Weights of a small GPT-style language model, trained from scratch on English Wikipedia.
Size: 16 layers, width 224, 4 heads of 64 (1 for keys and values), vocabulary 8192.
Architecture: LayerNorm before each block, rotary positions, untied embeddings.
Training: 201M tokens, 4310 steps.
Each number is 128 + 32 x the weight over its row's rms, rounded and kept within 0 to 255. Layers, rows and columns count from 0. The size above them is the row's rms in percent of the matrix's.

# layer 11 MLP gate, 448x224, rms 0.0942, rows 311-350, columns 168-223
size [ 99 101 105 103  99 104  96  95 100 104 106 100  99 104 101 105  95  96 103 102 101  98 101  93  96 101 105 105 105 103 101 101  95 101 102 102 101  96 100  97]
[[146  95 105 157 105 118 122 129 106 151 124 108 133 150 164 115  92 123 131 116 137 116 139 179  52  87 190 153 124 148  80 103 129 153 101 115 121  90 129 118 165  96 136 160 127 127 134  80 125 167  94 115  88 149 156 107]
 [125 183 124 160  85 149 125 141 122 147 187 125 145 111 119 155 148  66 141 142 156 147 169 120 108  92 139  90 137 116  97  80 114 121 121 106 105 144 154 182 140 170 133  57 160 129 118  86 158 132 109 164 114 167  77 170]
 [104  89 120 128 138 139 152  65  97 173 162 100 190 106 110 172 118  85 154 212 155 133 114 129 163 117 112 167 145  87 120  88 135 151 152 159 129 156 152  97 101 131  58 121 140 130 138 177 108 120 133 134 157 128 145 165]
 [ 98 116 116 117 110  60 100 166 131 137 187 138 124 132 104 135 157  92 110 154 107 203 151 158  81 138 149 148 139 104 176  91 150 125  94  64 161 136 170  94 182  37 107 105  88 107 162 108 169 101 124 127 118 147 135 135]
 [143 138  82 134 135 121 111  61 126 158 159  94 136 148 102 100  72 184 149 138 102  97 125 187 110 102  35 108 144 107  92 135 141 143 106 168 134 152 149  71 109 185 146 120 158  61  85 122 125 149  99 136  87 146 111 146]
 [ 92  85 184 154 145  79 135 161 141  97 121 126 136 128 125 117  54 108 132 129 172 125 186 132 105 142 156 148 153  78  89 245 154 133  83 127 120 170 119  92 116  64 127 150 105 170 166 126 112 119 129 169 101 120  96 119]
 [ 58 112  97 153 153 158 156 169 170 135 166  92 139 139 150 127  96 165 165 160 147  88 137 100 146 149 120 111 108 188  57 142 128 133 115 133 179 132 107 155 156 145 142 147 190 110  95 178 153 185  95 111 104 149 151 117]
 [160  56  63 182 149  86  64 117 110 114 151 136 131 137  90 147 155  51 125 130 139 119 154  87  74  92 168 112 121 150 105 167 175 161  73  72 104 171 138 165 131 121 101 163 125 163 145 138 148 119 127 190 185 105 163 172]
 [159 111 119 175 111 163 194 154 113  88 102 156 152 123 128 144 133 100 167 208  83 114 117 166 110  95 153 126  87 167 188 112 144 122 137 141  94 147 178  90 107 115 171  96  88  91 162 141  84 136 175 136 133 108 112  81]
 [110 159 140 121 117 118 131  75 170 140 184 162 119 118 127 168  76 106  95  60 124 112 167 133 115 217 148 156 145 135 120 130 201 115 147 104  59 158 177 142 113 133 112 120  99 126 188 149  84 129 137 175  81  89 115  99]
 [159 149  73 143 118 172 185  89 100 105 108 161 126  97 104 162 173 127 144 123 170 125 151 116  76  71 118 162 158 139  93 147 155  89  82 123 127 135 165 129  90 154  94 117  75 134 106 102  87 172 150 161 136  90 127  85]
 [136 106 133 123 168 130 158 144 110 145 159  79 107 125 143 154 145 125 176 128  91 102 150 114  96  34 102 124 136 133  80 154  75 132  91 102 104 111  92  94 142 137  68 115 115 153 129 112 103 118 122 164 122  94  52 103]
 [ 68 172  93 178 147  64 190  91 105 108 108 147  99 120 163 146  52 120 137 107 111 134 201 101  90 150 128 102 136 113 105 174 160 117 176 149 189 134 159  74 110 163 135 114  83  88  92 131 123 122 149 172  79  71  92 191]
 [ 99 134  89 125 115 148 218 139 132 124 112 117 142 142 107 160  68 117 133 117 102 117 191 102  98 160 132  98 197 168 131 169 199 101 129 106 104  90 124 118 138 123  68 150 103 157 119 197 109 165  44 158 151 130 144 158]
 [136 109 106 140 146 136  64 152 111 185 139  99 133 142  91 131 168 107 134 137  80 174 106 126 129 148 113 129 127 125 106 114 155  73 120 172 113  77 105 132 114 120 154 170 163 160 154  82 114 158  67 214 140 174  75 119]
 [124 163  92 126  82 145 103 154 170 139 132 100 163 149 143 163  84 123 145  95  64 163 121  90 136 155  40  95 137  98  84 149 173 119 134  72  89 158 144 130 109 169  99 105 124 126 165 120 118  90 112 154 130  96 114  75]
 [170 137 120 115 124 144 125 164 120 113  77 153 113 131 153 147 131 132 141 106 123  97 135  72 114 133 131 146 155 111 128 148 121 136 174 129 176  68 196 150 106 142  65  78 106 114 117 145  70 103  95 109 185 152 143 150]
 [152 133  99 156 112  92  92 114  79 169 119 154  98 158 175 153 133 168 106  86  98 111 167 134  97 190 163 133 173  67 154 155 108 158 101 102 166  84 109 150 142  93 102  86 132  79 135 140 156 153 158  99 160 157 130 205]
 [133 120 147 163 163 118 134  54  97 174 199 129  94 150  85 151 119  73 120 117 144 157 158 106  84 170 163 151 150 149 134 103 115 134 141 143 165  95 168 168 117  92  74 147 116 149 108  77 128 138 173 129  80 139 203 100]
 [ 84 128 117 169 118  96 134 163  79 164 137 168 136 123 189 124 108 120 153 118 127  97 166 146  90 194 122 119 113 110 146 139 156 126 120 116  91 110 124 163  97 142 104 151 135  89 115 188 103 133 144 124  71 101 182 130]
 [113  91  95 127 101 176 115 116 135 132 121  81 120 137  69 158 107 188 183 138 153 131 117 100  84 159 154 151 192 144 151 118  99 121  59 151 137  70 136 156 162 119  86 143 108 146 147 117 185 123 106 129 132 115 135 140]
 [168 194 160 139 112 127 143 140 106 131 169 138 127 185 122 181  72 167  80 136 164 158 102 130  94  54 150 154 168 168 172 196 136 124 162  81 164 163 156 121 146 120 176  87 136 140 150 134 165 149 117 157 144 166 126  66]
 [153 133  49 133  79  86  75 185 147 142 157 107 134 104 153 117  95 121 112 173 163 139 128 177  86 130 104 176 123 146  89 110 122 117  88 136 120 149 122 173 180  89 117 118  71 188  57 141 155 132  91 134 128 146  88 134]
 [103 113 150 140 112 169  74  92 123  96 141 188 115 108 142 114 131 148 127 196 148 110 138 109  68 162 126 171 114 152 149 127 149 126  88 144 126 144 169 153 140 104 105 127 146 122 153 154 157 176 148 134 173 144 142  77]
 [137 150 155 118 116 107 144 131 124 145 158 169 123 156 143 115 183  62 119 146 117 149  97 126 131 122 177 143 129 129  96 130 115  99 184 117 142  91 188 138 164 160 130  75 130 112 114 133 112 166 152 157 144 143 121 148]
 [134  83 120 156 168  93 147 170 147 166 136 116 126  89  91 176 123 113  75 120 173 140 145 125 144 104  95 122  79 120 146 120  86  79 101  81 101  83 146 159  50 119 137 145  88 117 124 139 123 152 149 107 127  86 147 116]
 [175 149  94 178  77 189 146  92 146 221 183 109 139 143 155 152 149 120 141 107 163 133 143 165 139 127 118  82 177 178 174 119 138  96 141 110  41 137  79  88 109  55 100 145 161 144 219 160 159 104 173 162 128 158 109 168]
 [111 191 119 165 150 106 161 142 143 175 114 104 138 124 142 108 185 153 191 103 116 144 121 147 137 111 100 178  77 123  93  98 192  95 141 106 173 132 141 147  72 104 158  58 142 138 186  66 116 134 179  64 146 201 131  86]
 [182 155  72 149 113 128 135 143 153 151 108 144 158 126  13 120 118 143 137 179 137 104 105 104 145  81  93 121 151 156 128 115  89 130 125  97 120 158 143 176 124 155  90 152 161  81 159 168 106 142  35 166 159 120 166 109]
 [151 141 140 117  75 124 183 114  98 128  99 131 147 110 165  86 131 130 182 124  81 124 146 157  71 125 131 134 148  94 145  95 127 113 144  64  89 106  71 113 211 139 162 115 145 139 176  78 104 114 134 115 127 142 136  74]
 [101 101  96 117 107  50 131  85 212 147 134 143 113 137  82 114  79 177  62 153  91 156 145 136 100 111 121 146 156 137 144 217 133 110 145 142 120 161 155 170 126 120 146 100 124 113 132 162  49 127 128 157 151 116  92 156]
 [109 213 100 203 139 165  52 129 142 131 127 111 153 128 109 104  91 132 120  53 132 151 160 103 166 124  84 166 147 153 126 100 129  95  79 127 111 130 135 164 121 133 137 136 117  70  87 110 154  84 120 131 125 175 141 148]
 [111 130 135 162 123 131  69 127 126 167 137  86 174 155 149 101 104 160 165  78 128 114 143 115 143 164 103 108 124 139 118 140 154 100  84 127 115 178 124 120 168 101 160 115 131 127  81 109 137 154 121  87 145 150 120  96]
 [142  98 132  48  86 163 138 111 139 125  99 159 134 118 118  32 123 148 140 145 162 149 145 113 104 128  95 109  83  83 171 176 126 190  72 160 127 167 160  82 162 111 117 169 114 152 203 172 153 165 126 134 126 117 105 123]
 [147 169  80 154 136  93 165 166 157 154  91 154 109  77 155 100  97 146 170  65 144  75 165  79 101 109 138 142 118 148  93 124 155 141 134 140 141  91 107  66 156 124  94 115 152  83 162 186 109 159  97 118 149 119 117 118]
 [115 140 129 161 145 135 134 120 135 182 103 126  40 160 108 170 140 138 112 177  60 104 151 163 158  70 182 162  96 132 162 125 140  81 131 110 140 122 168 128 162 104 149 137 179 114 174 108 101 137 126 146 181 126 181 146]
 [174  95 188 116  86  86  87 121 140 149 144 129 132 108 119  91 120 123 138 129 129  72 148 133 101 139 100  94 167  70 163 139 119  74  85  82 126 119 126 203 111 114 121 110 141 101 165 126 109  71  96 147 114 212 162 136]
 [155 100 112 120 134 122 140 155 168 154 139 153 126 145 140 160 155  81 116 103 133  49 142 118 130 166 116 124 170 193 121 153 116 111 160 157  97  91 103 105 144 155 105 178 174 138  91 159 212  76 142 110 140 205 111  99]
 [133 112 121  97 152 100 141 146 163 186 113  44 172 131 111  29  84 159 146 140  77 136 121 149 116 115  88 110 168  58 145 104 140 111 140 117 144 174 196  80 132 114 111 122 159 118 171  87 155 111 109 102  59 184 154 186]
 [ 77 145  90 147 101  82 177  75 120 181 118 116 110 121 177 197  97 175 149 152 101 137 126  66  71 110 113 150 105  81 143 138 116 111  51 144 119 111 172  83 151 170 130 141 125  97 126 108 101 127 188  68 104  74 139 161]]
# layer 11 MLP up, 448x224, rms 0.097, rows 311-350, columns 168-223
size [102 107 100 102 109 105  98  98 103 108 105  97  88 105  97 104  96  92 106 101 101  92 105  94 104  99  95  98 106 111 103 104 102  99 100 100 107  97  99  94]
[[ 93 121 140 163 111 116  37 117 129  67  92 140 114 119 177 134 127 112 102 157 130 103  59 125 114 163 161 160 130 122 178 133 139  95  93 105 159 180 107 102 181 159 114 104 156 156 147 154 150  81 162 151 231 137 154 131]
 [149 146 102 149 104 139 135 129 163 103 115 108  73 148 116 131 125 114 148 201 134 112  97 152 124 158 134 145 106 115 184 160 238  57 126  96 143 156 166 112 142 139 153  55 139  88 161 145  96  64 142 102 175 134 137 193]
 [132 144 154 128  80  95 119 130 163 152  83 111  93 111 116  80 135 137 125 119 107 131 125 145 179 133 147 134  79 109 111  79 111  93  88 100 146 168 115 136 156 148 138 149 147 158 187  65 153  97 156 142  75 107 124 128]
 [ 97 140 164 150 131 158 133  28 170 174 103 152 108 104 156 155 141 108 159 118 149 116 165 112 166 161 159 151  98  74 187 124 127 141 117  83 173 116 115 169 102 174 132 145 133  84 142  84 155 145 154 116 126 168 152 116]
 [ 90 116 147 133 144 106 153  84 109 137 148 138  76 156 125  95 100 185 124 139 133 109 135 113 174 112 106 135 140 151  65 137  98 123 144 160 181 117 141 171 105 112 144 109 167 121 167 134 122 159 101 109  99 126 139 140]
 [154 177 150  99 109 132 111 122 143 160  83  76  94 180  87 167 115  92 133 111  31  92 144 113 130  99 121 177 121 112 222 139 124  73 135 156  98 172 112 120 147  97 195 123 119 159  99 196 135 130 124 121 130 111  92 111]
 [ 54 145  79 157 125 129  96 122 136 144 146  83 111 168  88 139 125 116  82 138 140 120  90 119 137 184  33 180 186 126 125 185 145 139  49  99 133 123 107 141 125 104 149 143 120 134 102 182 203  65  95  27 180 116 111  79]
 [ 65 165 141 128  87  69  97 158 133 118  94 119 101  93  87 113  93 122  82 125 101 117 125  88 169 145 118 133  66 120 160 136 182  92  75 132 155  86 129 103 115 109 152 128 144 148 143  87 160  79 120 114 156  73 119 107]
 [138 126 124 124 141  58  42  36 109  70 114 143 164 149 155  74 104 173 132 106 159 133 151  88 137 149 114 111 103 140  96 162 138 118 148 161 158 160  91 118 137 115 126 151 125 116  88 105 196 115 106  96 101 122 116 173]
 [107 119  96 114 132 182 140 114 177 112 109 177 142 213 166 136 115 136 150 179 129  65 167  85  15  68 110 144 160  95  74 100 162 116 137 117 136 166 117  84 107  78  87 134 145 100 159  92 140 123 129 159  81 109 103 146]
 [123 148 121 156 151  95 128 120 172 115 125 129  70 163 132 130 117  78 158 145  96 149 105 157 158 134 134 137 188  85  68 168 142 149 143 196 129  70 130 166 111 111 141 157 118 132 222 109  94 139 128 102  82 161 127 147]
 [158  89 180 180  95 118 155 153 101 103 152  83 151 161  96 108 157 162 147 159 102  62 100  92  82 212 119 116  98 132  82 121 105  93 143 150 107  98 132 109 123 106 102 113  83 115 131 109  90 160 134 142 188 190 165 103]
 [117 126  98 112 119 122 119 134 119 168 159 148  64 166 120 169 104  96 124 147  65 131 138 131  79  86 103 160 206  90 127 118 148 168 176 146 164 164 121 171  72 159 105 114  95 142 124 124 153 104 104 193 146 122 151  74]
 [120 121 109 133 160 134 119 130 146 167 156 166 121 150 170 135 112 130 163 107 126 148 136 142 122 164  97 118 147 128 114 128 162 188 205 167 141 115  95 116 206  63  92 116 131 126 124 129 139 139 125 129 174 129 119 146]
 [129 122 174 136 132 133 130 130 110 110 208 204 163 116 152 135 123 116  60 108 101 108 117 110 110 137 105 126 132 103 143 170 168  79 146  95 128  78 134 126 129 193 182 122 208 125 103 157 174 111 155 149 107  72  87 163]
 [194  88 105  65  83  76  99 140 111  94 128 134  98 131 128 112 145 114 116 153 160  72 137 190 106 152 121  70 144 138 145 147 141 131  75 137 111 135  90 168 106 135 210 111 147 141 104 159  77 147 128 132 162 183  97 109]
 [123 107 163  75  89 117 158 154 230 147 136 119 117 136 143  89 196 156 142 115  74 122 146 139 214  82 140 127 160 155 168 114  70  54 172 126 121 100 161 154 120 160 156 135 145  90 166  96 120  60 128 147 129 173 122 117]
 [ 54  93 192 128 129 130 208 111 129  99 167 162 159 149 117 158 145 107 135 135 101 100  82 132  90  86 138 166 139 109  80 122  95 147 121 176 162 113 162 126 128  71 127  80 124 143 124 123 132  99  60  94 100 184 165 109]
 [124 109 143  81  97 107 165 159 130 161  88 174 190  79  92 122 126  78 138  99 132  85 165 152 122 101 121 121 182 137 116 142 148 105 134 120 166 106  81 117  84 169 161 139 154 151 140 185  87 166 128  81 110 121 130 186]
 [176 127 146 151  74 127 140 128 100  83  92  98 157 139 199  90  52 153 111 223  97 149 116 146 121 131 156 150 145  48  71 186 118 108 127 145 136 138 137 136 101 194 109 127 143 102 140 125  99 115 142 161 106 142 150 139]
 [135 117 192 106 152 138  89  95 148  99 137 147 158 127 151  93 152 122  98 137 123 100  90 172 120 169 123 111 108 135 131  73 130 132 118  90 143 114 120 187 159 106 183 167 121 104 124 116 177 180 133 126 150 129 119  74]
 [116 119 206 137 158 117  66 122 164  79 150  32 124 158 139 126 172 113 176 149  61  76 127 190 191 160 152 120 140  58 121  99  73 100 176 142 184 128  49 125 144 105 170 100 146 133 163 134 122 143 100 129  96 137 140  90]
 [177  97 171 103  94 181 153  85  95 100 118  90 113 136 148 135 194  86 154  98 163 143 123 129  84 114 122  86 156 130 152  97 103 151 122 122 155 130 119 108  78 144  85 114 186 156  72 162 173 143 142 103 113 152 123 140]
 [ 74 122 131  98 118 181  91 142 125 115 165 134 155 187 142  90 115 142 107  72 117 152 152 152 124 102 172 147 142 100  99 127  71 123 166 135 170 125 102 101 163  91  93 135  94 177 115 137 127 121  84 132 112 113  93  78]
 [ 98 122 144 209 143 104  48  86 179  99  91 132 155 165 133 101 165 139 125  83 153 138  77 123 186 124 156  91  96 167 105 164 163 129 166 116 138 128  88 127 176 147 153 153 109 101 126 169 129 176 102  98  67 118 125 146]
 [101 116 112 157 149 169 149 182 149 181 117  87 107 126 137 131 148 139 114 108 146 125 168 142 152 181 140 116 153 172 106 208 156 136 181  79 109 133  99  90 133 114 148  98  97 127  95  63  78 174 102 138 102 119 120 107]
 [ 78 157 128 140 168 141 183  98 106 101 139  92 124  99 139 151  77 144 100 113  92 129 107 112 138 143  99 210 117 177 154  74 108 147 134 162 115 170 116  91 147 124  84 157 102 144 128  96 152  83 155 129 173 190 134 121]
 [164 121 103 137 181 119 107  45 191 134 139  91  73 147 162 148 143  87 131 139 166 130  44 117  88 122 154 132 142 119 147 166 184 132 143  86 180 140  93 114 125 129 117 135 127 127 166 187 127 140 138 177 107 122 123  98]
 [112 126 144 125 158 142  92  89 156 144 154 117 105 161 112 107 103 137 130 159  96 137 110  94 127  40 141 153 206 167 126  45 108 153  98  95 113 141  88 160 163 170  80 179 181 147 168 104 136 138  91 174 130  74 155 173]
 [131 103 109 117 123 104 110 100 120 112 135 146 134 120 141 119  64 114 179  90  74 152 144 115 139 130  80 128 130 103 144  86 138 115 185 110 163 142 155 136 159 135  85 178 149  85 176 100 106 213  92 138 139 137  41 134]
 [157 118 158  86 185  91 127 134 112 109  67 163 108 116 105  76 140 178 123 156 122 188 160 135 143 135 163 145  94 176  98 125 144 105 108  52  94 161 152  65 125 119  77 143  88 124 146 126 190 148 112 114 112 146  82 124]
 [ 78 153 113 117 146 147 171 171  89 158 131  72  91 100 119 102  90 157 114  72 136 115 118 162 183 105 153  96 150  94 112 156 154 145 156 150  64  92 150 111 111 174 151 123 109 102  81 173 131 210 137 169 134 162 109  63]
 [137 121 136 123 161 106 161  70 187  70  81  91 125 110 104  81 100 146 180 185 122 155 191 172 166 183 127 174 132 181 174 100 155 145  88  84  99  63 141 175  97 101 119 149  99 115  95  72 137 160  68 123 158 140 121 117]
 [168 111 166 144 107  97 123 123 145 119 123 119 155 123  71  97 107 114  89 124 119 157 188  93 197 149 121 151 122 101 145 115 114 112 172 146 135 143  87 117 100 104 105 114 133 115 138 129 137 129 136 198 132 156 128  81]
 [154 131 126 137 115 146  75 140 144  87  97 119  70 113 116 103 122 154 112 156 143 155 138 145 107 114 103 147 165 121 139 137 162 135 127 160  99 147 154  92  95 125  98 107 114 129 129 115 119 152 168  52 157 130 122 154]
 [146 114 133 110  49 130 118 155 112 171  76 137 107 121  83 135 145  79 157 141 164 135  84  88 189 191  98 119 132 142  92 194 103 148 115  84  76 161  90  86  95  23 171 150 185 154 100 141 152 102 100 162 169 144 130 133]
 [ 73 145 147 109 124 169 129 118  77 169 127 126 113  89 163 125 203  82 110 138  93  54 146 101  62 117  98  57  93 136  65 104 140 161 149 114 102  50 114 139  67 145 185 147 156  75 104  78 149 164 162 137 114  64 103 117]
 [124 153 163  89  84 152 170 161 111 120 113 181 134  75  94 151  99 151  76 116 166 118 130 189 105 101 170 140  96 143 153 155 136 134  57 138  38 158 145  80 104 148 146 152 103  96  83 212 130 143 139 193 136 110 168 137]
 [ 45 109 153 150 129 177 225 150 112 108 151 139  81 118  87  92 147 188 139 127 157 162  79 102 104 103  86 105 125 196 105 127 138 146 153 128 162 122 148 124 188 145 122 124 104 131  90  76 147 128 166 130 118  98 159 120]
 [148 123 126 154 161 124 105 186 127 129  74 176  78 131 105 160  55 155 100 104  79 134 108 176  87  86 103  81 161  99 125  55 123 144  67 160 146 164 206 124 162 122 169 138  89 120 148 116 107 200 118 151 128 111 130 119]]
# layer 11 MLP down (transposed), 448x224, rms 0.0951, rows 311-350, columns 168-223
size [100 105 100 102 103 104  97 101 101 101 102 100  93 102  94 103 101  94 103  95 100  91 102  98  96  98  99 100 105 110 102 102  99  99 100  97 106  97  96  95]
[[153 140 171 147 119  82 126 115 104 169  95 121 127 151  96 108 139 109 181 161  72  69  97  93 141 102  71  99 144 189 128 125 111 108  76 127  85 178  97  94 111  82 166 147 122 144 151 160 112 103 123 153 169 110 123  75]
 [166 142 107 141 151 140 113 170  91 150 130  91 145 175 126  98  99 139  79 113 127 143 114 159 160 151  86 223 175 128 142 117 147  97 136  84 114 167 106 166 119  61 108 144 148 136 117 111 125 131  73 141 157 105 138 109]
 [181 147 130  98  92 141 168  85 163 127 129 145  94 130 130 160 126 165 138 103 120 117  92 134  76  81 144 137 171 117 128 151 140  81 174 133 108 151 131  78 105 136 139 139 113 146 149 103 134 130 123 118 159 170  99 160]
 [136 134 169 128 144 145  96  61 128 110 141  88  78 137 115  91 164 139 117 108 140 139 127  76 128 125  80 106 132  66 110 133 109 118 138  48 142 197 118 137 144 127 132 160 125 159 120  84 105  83 162  96 186  88 109 140]
 [141 146 140 167 149 103 155 165 141  77 130 156 115 132  93 171 109 161 121 156 157 131 119 113 164 161 128 164 144 147 158 104 136 165 169  50 147 149 195 149 148 148  82 128  92  81 119 145 177 160 127  77 136 109 165  89]
 [116 102  53 184  72 173 124 154 138 149 108 106 104 150  77 110 130 105 123 135 142 107 104 124 148 117  93 119 146 127 134 132 141 184  97 123 125 168 155  91 116  92 122  71 189 175 107  85 137 131  73 112 201 162 159 136]
 [115 141 150 126 119 129  87 200 173 117  81 123 138 176  55  67 175 115 147 151 147 143 116 116 160 169 155 125 120 228  60 107 104 140 158 121 154 157 104  97  90  90 109 110 151 102 138 127  99 147 144 219  83 149 155 142]
 [108 119 112 118 115 127 127 133 115 155  67 146 113  78  81  61 137  81 115 142 140 145 122 100 166 145 140 107 114 173 167 123 105  93 141 138 121 123 115 110 139  80 128 118  84 140 149 114 143 165 114 133 112 136 155 168]
 [144 140  93  31 187  82 145 115 112 160 115 158 162 152 133 108 101 166 154  96 128 110  95 126 196 133 150 128 136  99 100 161 123 106 104  99 165 117 115 132 101 144 168  92 128  91 123  82 102 104 112 160 176  87 126 131]
 [117 145 112 133 180 103  72 147 136  90 111 137 152 102  99 129 146 125  90 123 141  61  78  99 102 154 130 202 127  93 124  81 187  98 188 147 151  84  84 126 164  90 136 128 153 147 168 133 118 141 137 201 136 136 101 178]
 [182 173 137 138 106  58  79 145 117 108 128 134 141 134 119 147 148  78  76 126 115 127 118 125 101 153 183 110 143 143 110 107 111 127 125 137 144  87  80  97  89 120 127 141 127 103 102 136  58 121 165 140 101  97 122 116]
 [148 142 111 228 124 115  98 159  87 113  80 158 126 181 149 102 108 155 103  66 184  96 104 132  81 110 164 115 152 123 119 169 164 137 152 102 106 103 142 155 115  80  62 124  87 114  81 119 145 153 153  72 167  90 114 127]
 [ 77 135  73 164 114 105 103 122  74  91  87 138 106  96  99 144 100 140  88 111 168 154 136 134  94  89 177 157 161 116 113 170 141  71 143 150 136 106  96 206 120 137 117 152  97 130 144 147 155 130  83 171 132 137 130  89]
 [126 169 135 106  98 126 135 121 174 117 120  59 107 140 114 140  93 175 120 104 111 191 165 169  82 106 162 147 125 155 126 126  82 155 107 128  84 148  71 154 197 135 126 122 167  93 112 146 120 161 153  91 161 112 157 125]
 [111 185 115 128 169 168  85 109  57 148  86 192 199 121 168 125 120 135 117 165 212 136 132 123 150 158 129 138 149 128 118 113 173  74 194 142 113 158 105 125 112 127 123  55 112 155  95 173 183 120 144 107 160 102  92 154]
 [137 117  91 106 146 147 129 142 106 133 119 124 142  64 107 108 182  91 145  87 119 127 170 149 119 103 163 125 175 160 134 129 107 126 103 194 109 144 140  92 135  95 168 101 117 124  99 103 158  67 208  54 104 174  99 133]
 [122 104 100 145  97 126 157 170  62 112 171 135 139 111  78 144  92 139 125 119 170 140 105 170 129 169 110 139 171 115 144 138 116 119  93  57 174 130 102 159 144  87 117 138 132 135 128 148 138 150 156  88  66 141 117 110]
 [165 111 131 136 101 116 149 125 108 172 104 127 141 166 154 156  95 103 169  65 165 118 132 108 127 174 154 151 157 133 116 173 118 127 123 101 114 171  90 100 139  99  68 151  82 101  89  71 110 151 141 158  66 180 190 147]
 [125 153 169 105 129 126 127 145  67 163 143 140  95  93 150 104 109 130 164  83 159 126 128 143 119 100 180 109 201 114 124 103  95 152 164 171 141 108 115 127 129 166  99 140 151 137 110 138 157 169  84 125 146  85 154 168]
 [ 93 100 140 158 146  96 138 126 121 131 103 202 140 121  59 124 204  89  97 123 161  97  79 131  79 111 180  85 162 107 187  98 135 146 143 126  95 177 153 149 213 159 166 106  85 137 125  91 142 132 191 149  71 122 126 142]
 [ 70  64 161  99 146  89 148  88 144 134 118 154 103 135 177 134  91  58  66 140 148 150 154 188  68  87 143 163 121 164 108 118 127 114 120  75 101 123 118 142 138 105 158  90  98 116  95  90 135 178 118 145 111 138 135 104]
 [130 106  87  79 156 136 135 110  61 175 128 101 157 150 140  94 104 122 112 133 107 172 162 119 137 165 147  50 158 158  88 160 105  98  93  85 117 140 153 132 140 101 109 118 125 167 137  79 112 103 112 138  58 126 131 103]
 [183 121  95 121 130 146 122 138 108 174 112 175 189  99 126 120 146 102 161 177 190 137 162 163 161  84 201 120 129 141 119 140 177 134 126 156 124 150 173  82 128 107 162 159 104 148 186 155 122 119 149  93 137 121 146  84]
 [148 100  74  91 109 143 129 188  88 103  99 103 129 100  60  75 142 126 158 158 132 154 142 142 156 121 120 171 194 125 138 141 135  66 165  75  95 156 118 135 136 109 142 115 136 159 115 146 116 161 152  74 185 146 148 147]
 [113 111 121 128 122 168 135 133  72  81 111 107  61 117 159 164 149 164 147 130 104 103 124 137 104 148 142 134 134 118  90  96 165  80  95  95 178 143 189 127 110 142 141 135 188  94 137 125  83 122 111 121  87 112 138 143]
 [106 133 103 106 139  88 101 144 172 121 159 110 129  83 111 103 164  86 203 125 136  98 172 122 130 147  65 127 182 148 116 123 152  93  77 132 104 150 113 129 111  76  77 129  96 103 117 111 141 117 116 133 133  68  90 153]
 [134 139 123 113 108 162 134  83 195 111 118 140 114 208 127 112 129 105 144 141 117  88 172 156 145 121 160 105 126 148 144 149  91 117  96  92 168 150 159  79 103 104  80  99 141 111 134 125 110  94 116 177 140 168 119 116]
 [122  92 129 165 137 132 139 130  82 140 159 107 139 134  95  98 132 150  70 136 132 176 149 124  73 166 140 179 122 122 158  89 128 170 130 167 100 100 161 152 187  94 114  79 123 115 119 113  79 124 119  96 160  95 173 128]
 [103 152 127  87 138  65 106  93 149  96 109 143 116 132 129 166 133  84 134  80 169 139 119 139  97 102 154 132 116  68 159  96 180 136 101 140  95 131  60 147 122 175  92 102 128  99 126 159 201 134 116 141 160 136 181 162]
 [112 111 100 133 113 143  26  89 120 178  74 135 145 131 159 174  79 156 151 202 165 140 117  90 165 151 128 103 100 105 130 115 193  93 164 103 130 119 141 175 133 130 101 123  95 129  89 121 139 137 124  67  77 134 112 119]
 [ 91 174 120 131 116  98 172  66 167 179 158 162 106 130 110 134 181 127 169 158 121 148 149 158 153 121 104 121 144 122 108 170  79  73  86 106 107 125 171 122 148  78 141  93  84 137 161 134 121 162  94  74 161 160  88 119]
 [138 148  89  48 140 136  77  94 165 203 120 128 121 132 102 143  87 114  55 139 126  92 175 108 215 127 178 108  96 178 157 194 125  80 105 137 150 143 114 104 123 139 176 166  70 110 166 131 104 113 139 139 123 134 119 115]
 [ 97  65 136 102 101 123  81 127 101 114 150 136 157 115 115  95 148 111 130 189 149 180 113 120 108 209 129 127 105  61 106 114  87 140 115 162 163 111 141 192 164 175 157 118  61 162 115 136 168  93 112 125 106 181 107 123]
 [ 64 107 104  94 146 126  81 129 107  93 105 174 107 118 113 146 154 179 113 101 132 136 122 122  86 163 132 124  69 106 152 145 138 193 143 113 150 146 140 118 124 159 140 146 132 131 165 117 108 111 128 118  89 172 128  89]
 [124 166 137 137  73 120 123 175 173 105 142 158 125 175 199 111 132 144 135 145 111 126 105  79 101 115  91 147  81 123 162 184 149 117 126 131 117  96 121 167 135 130 125  89 106 135  64  71 112 102 135 126 176 108 101 165]
 [ 87 105  95 137  99 122 176 135  91 105  68  99 141 147 147 178 132 118  68 152 126 201 151  99 131  91 158  94 124  98 158 166 121 114 149 111 142 152 126 130 164  60 131 121 122 155 153 146 106 187  92 156 119 118 149 106]
 [183 215 150 140 143 115 172  98 101 165 117 122 112 149  88 125  71  99 141 108 129 178 133 132 212 115 164 145 150 152 125 148 127 134 158 127 107 155 143 157 113 151 110 105 170  88 149 104 112 125  96 147 136 162 115 178]
 [152 145 106  62 180 139 218 127 154 140 143 110 143 140 106 108 113 114 108 141  96 112 140  89  96 176  70  47 157  98 129 159 126 157 109  90 120 160 182 144 140 122 167  89 101 144 147 125 122 120 135 164 137 125  74 100]
 [132 154 116 150 133 122 115 122  95 151 126 168 143 114 119 140 146 117 116  78 184 159 113  88  82 163 112 138 139 150 133 121  58 143 122 144  53 108 130 175 109  84  95  98 102 118 114 103 130  83 124 133 179  98 123 124]
 [123 106 150 104 151  86 158 129 159  90 106 116 122  93  73  82 162 147 144 101 163 121 115  87 144  96 127 116 109 176 112 150 128 141 133 126 120  78 159 115 150 119 119 119 129 114 139  62 138 136 103 184  79 169 123 107]]